{"num_hidden_layers": 11, "hidden_size": 896, "num_attention_heads": 14, "num_key_value_heads": 14, "head_dim": 64, "intermediate_size": 4800, "vocab_size": 32768, "hidden_act": "geglu", "norm": "rmsnorm", "norm_place": "pre", "norm_eps": 1e-06, "positions": "rope", "rope_theta": 100000.0, "rope_fraction": 1.0, "qk_norm": false, "attn_scale": 0.125, "bias": "none", "tie_word_embeddings": true, "parallel_block": false, "init": "uniform", "init_std_qkv": 0.0209, "init_std_o": 0.0259, "init_std_up": 0.0299, "init_std_down": 0.0299, "optimizer": "adam_hyperball", "learning_rate": 0.00506, "beta1": 0.9, "weight_decay": 0.0, "lr_head": 0.00354, "max_grad_norm": 0.5, "warmup_steps": 248, "schedule": "wsd", "decay_fraction": 1.0, "decay_shape": "linear", "final_lr_fraction": 0.0, "batch_tokens": 65536, "max_seq_len": 512, "doc_mask": true, "train_tokens": 726000000, "max_steps": 11078, "dataset": "wikipedia_en"}
Each number is 128 + 32 x the weight over its row's rms, rounded and kept within 0 to 255. Layers, rows and columns count from 0. Numbers have three digits each. The size before them is the row's rms in percent of the matrix's.

# up: layer 6 MLP up, 4800x896, rms 0.0299, rows 3264-3277, columns 64-127
# down: layer 6 MLP down (transposed), 4800x896, rms 0.0299, rows 3264-3276, columns 64-127
# gate: layer 6 MLP gate, 4800x896, rms 0.0299, rows 3265-3277, columns 64-127
up3264 108:057134122130090094133130117094092069160098134106149175087086146171107162161090171163089193134113091165112154113145086091146101126162088141115150121107118037127047152183136173114086078153104135
down3264 105:100104213091148109198074159107089101119069111169124109159083121140113094100108164151164110121097098192147132091084126091136188163155150095179091170108151141155086160181105156086095092101153126
gate3265 102:118107097095169146127209100130171140139142145168146138131121148116120096122117192109159129136070110105118157204133130114101141117169140124067167160102108165083106105117111165167160141160120133
up3265 100:161068143137186082165103115092111105085142105070133114107119192082140155119083153075080195123118092113125141033171156176153134142139088151142156129103111144143170096115070123099087121144149081
down3265 100:098085107117089134116149164169129166097108132121164125181068151137180104158073184131077084127115161164121081123191109115157140089111170121142113121179123112104142130112156104142121168133157073
gate3266 104:123125081167139096122102143105070153127160116144157162124106159069106101139108145110130134155114105137150136150169105160140092146136153185105159134068154124162135166133119212116167149149179174
up3266 103:143139108167102126145133163161051124127108099152136169160152149133087089102141119076083151129109124153080122117144122137123088112154163116160084112123152158056163103108068129109131098094089150
down3266 103:168119188162116221083146095063125141118107149130129099113081166128055147068063113110182133109123159128123071133127142134124128135104081097073097100150174227146105097132131110101109135092119157
gate3267 101:135155118135126137131145146156124181086102137112104125107132164113076131160159112119046111128186125147113056100071167121074111117064084081101128122170121179135135159128039102133152126083136095
up3267 101:168104115104156097143153134219148069132167140137075106055125151164124153109170098143107105097104169158139170058131149127137106091097176155136124113132142130092176191147141160105126084121095091
down3267 102:115119217104130081124123158161101132141125106139156150137112134045115157102108080120089145110112048171133175145066082171142135092135128108162133130148100139122119097089113077106116222120138064
gate3268 103:105093125153106079096066118194118104140120119138150108089145143136103160156134150146137134142143181106151129180158098109109143188125151107171144113188173137143144165144130132091155150148130092
up3268 103:135127126071100094155140134099083165151137128066088128068123055152087176133105135157144116166148087104123184140111149145145119112148078152067171165098165148158152125105152125064088127077220176
down3268 103:114177156170154131108158049163138072167107129145112124116136101117087094180127140076128196139087175125093129087185108083154137159109076117182168137138095119131161167149116146123146113107126122
gate3269 098:130131110113152113119165166155109143128119076150101113104157135137110124154147138117064066093091146156080179113143165133121153137105088155137102087175152161110131154121162201019134129074082134
up3269 095:166142120166190151112111117106112155128136125143152132184188185097129156183133167109098180091089198170179112093135115132123098122194086092096115151133145116109205172177085111134105146152132167
down3269 097:055156073093108139121074129099146175114095159103136072158180097130126189064109121083127105119125094135101170188073107112095155102147143133119097139124125103146064078184158110142148161127169168
gate3270 098:142112113137069117078146093143106198153101134093078152126119117132083103092178108099125061100112141164158110127107122076113144080170116137181150069124101056129103111152185152098138091131063143
up3270 100:097154100170097101155134122128132088165098120145111171120087145167107099103109112122154123138150154123148127083148170157113086120118187123160121116175170113163135172121107138108097106136145174
down3270 100:178144054164068115090126138170127131126125108155143118136149148107083176114098103166170054100085121080166097182135086112057100120152160060152225156167139126072144159202111153165103113140129063
gate3271 100:109126117128086107120133174094052144114087128183164172141094154186152105143158176157115091101097108179201175107072161091108146142124134131153154168074122106075122114081182098141153113157132131
up3271 099:144132134094149164114165135098138173101114106096160138170104135082177169105148147120106100201134149106133120165172115115128172144103119120067150144140165144197193137114120098102144131125051147
down3271 100:103081144138144137121089117098154155115064137106114166146215147126128178119123082169157140173109123108137114146170123147133098100079112053105085137137176109118075084180098145118116083122169090
gate3272 098:117122115036116113136123102121065152120102145118172127076107090147112118166137150138088126144124088120134056122092117132118101096136113177126117195127129104104131127124128113117155138142164176
up3272 102:083107142182129147114114144114132084110127198091114118102128141189139092099068123214156167096059145079148143103168148158189138064108117127153118130176143154136171153169165152125105133093114119
down3272 102:112167107175077125113149143121138056145145141163139153132144115094175132137175148149173118111164103201144147053147122093158122158136094128134088165124108114128111075160140089126159182177186131
gate3273 097:120112109141125125058116176051125181092117158093090124167195072115162096104122189151124129111157143103180120114101085152091159078155117144095134084158086126101096190140144185138106120147145127
up3273 095:116119110141167121158109140161174127115112137180138197119121140137106129069126124134150133132116133136104087124153122122089172124068080124124126142170111120148102128177213122141166153133147165
down3273 096:156042153137080120217137127106117145112148154103091117135150119111137065072149151120069071172105123087122133166139118103104206128166104107137142165110131164110129147106118117155091145122184127
gate3274 095:130042098145091167111142065111134100115106125160152158153144132130138147176190076109126189137180129109106171116111128108098152048178143162094150144197170093116139120139127081120132082162172110
up3274 094:091138105157098186120175131121114148112133126155149142114154125103105068109152170153107096167136131178163180104088131104094153187099164144065132156161132153192057121152137079179100153152154147
down3274 094:135095082110080124203113085107162122188099169108120105120122090105155154120155086109188100073097125116139076135155154167147130072112143110151127166168108132163162092087102119084173127147118097
gate3275 100:142051131145158132063079180142110138049102104080171191091063115139065129100101149082112109149077125117119121148101094158108147079110149149198135141109070097179084127165137174097145153164134177
up3275 106:189125144062138106130167150110078108128143137149084100084147123163130136122174133106079091150144048046105140114107121094072064115111133092129094139097139130114189161155087121135098180091120129
down3275 105:155133134099155158200147097154136141116161162093098176148196110149105133106085103139183101141126147135126123140112079151156129114085089164124138150161103106126220105112136126124118097107116086
gate3276 099:058184130117140139096167105093174169080088170129171076126135037187148126122100166125146147052105105154143129100100085164070158158127127086112095130169095176186119138128137163110136097093115123
up3276 098:150108143155136066127174127120112125151098134092165047062124145098178097131128168091099084103154097135146156123091118132114116135159095092120109108152084070122146175147060095134110160134179186
down3276 098:120171109072108152167124102111144147098114156139168184116153121157145133156167122110117120112131102157175081156147147099115167119092112130187070137102116119087113159077145114160125124161075134
gate3277 098:172165109032127177191145121152145147089080124100115154126096122136099113137096102152113153143126132174182166150158168146156123109118152185097128086084184140144164151173215098108172101117168175
up3277 097:141164111125135102145079057106154159106089133155121085166137180152170088137186125173133151078168134155142129130112151129102144108108115166114079187117156128164109157169149071158115109112096140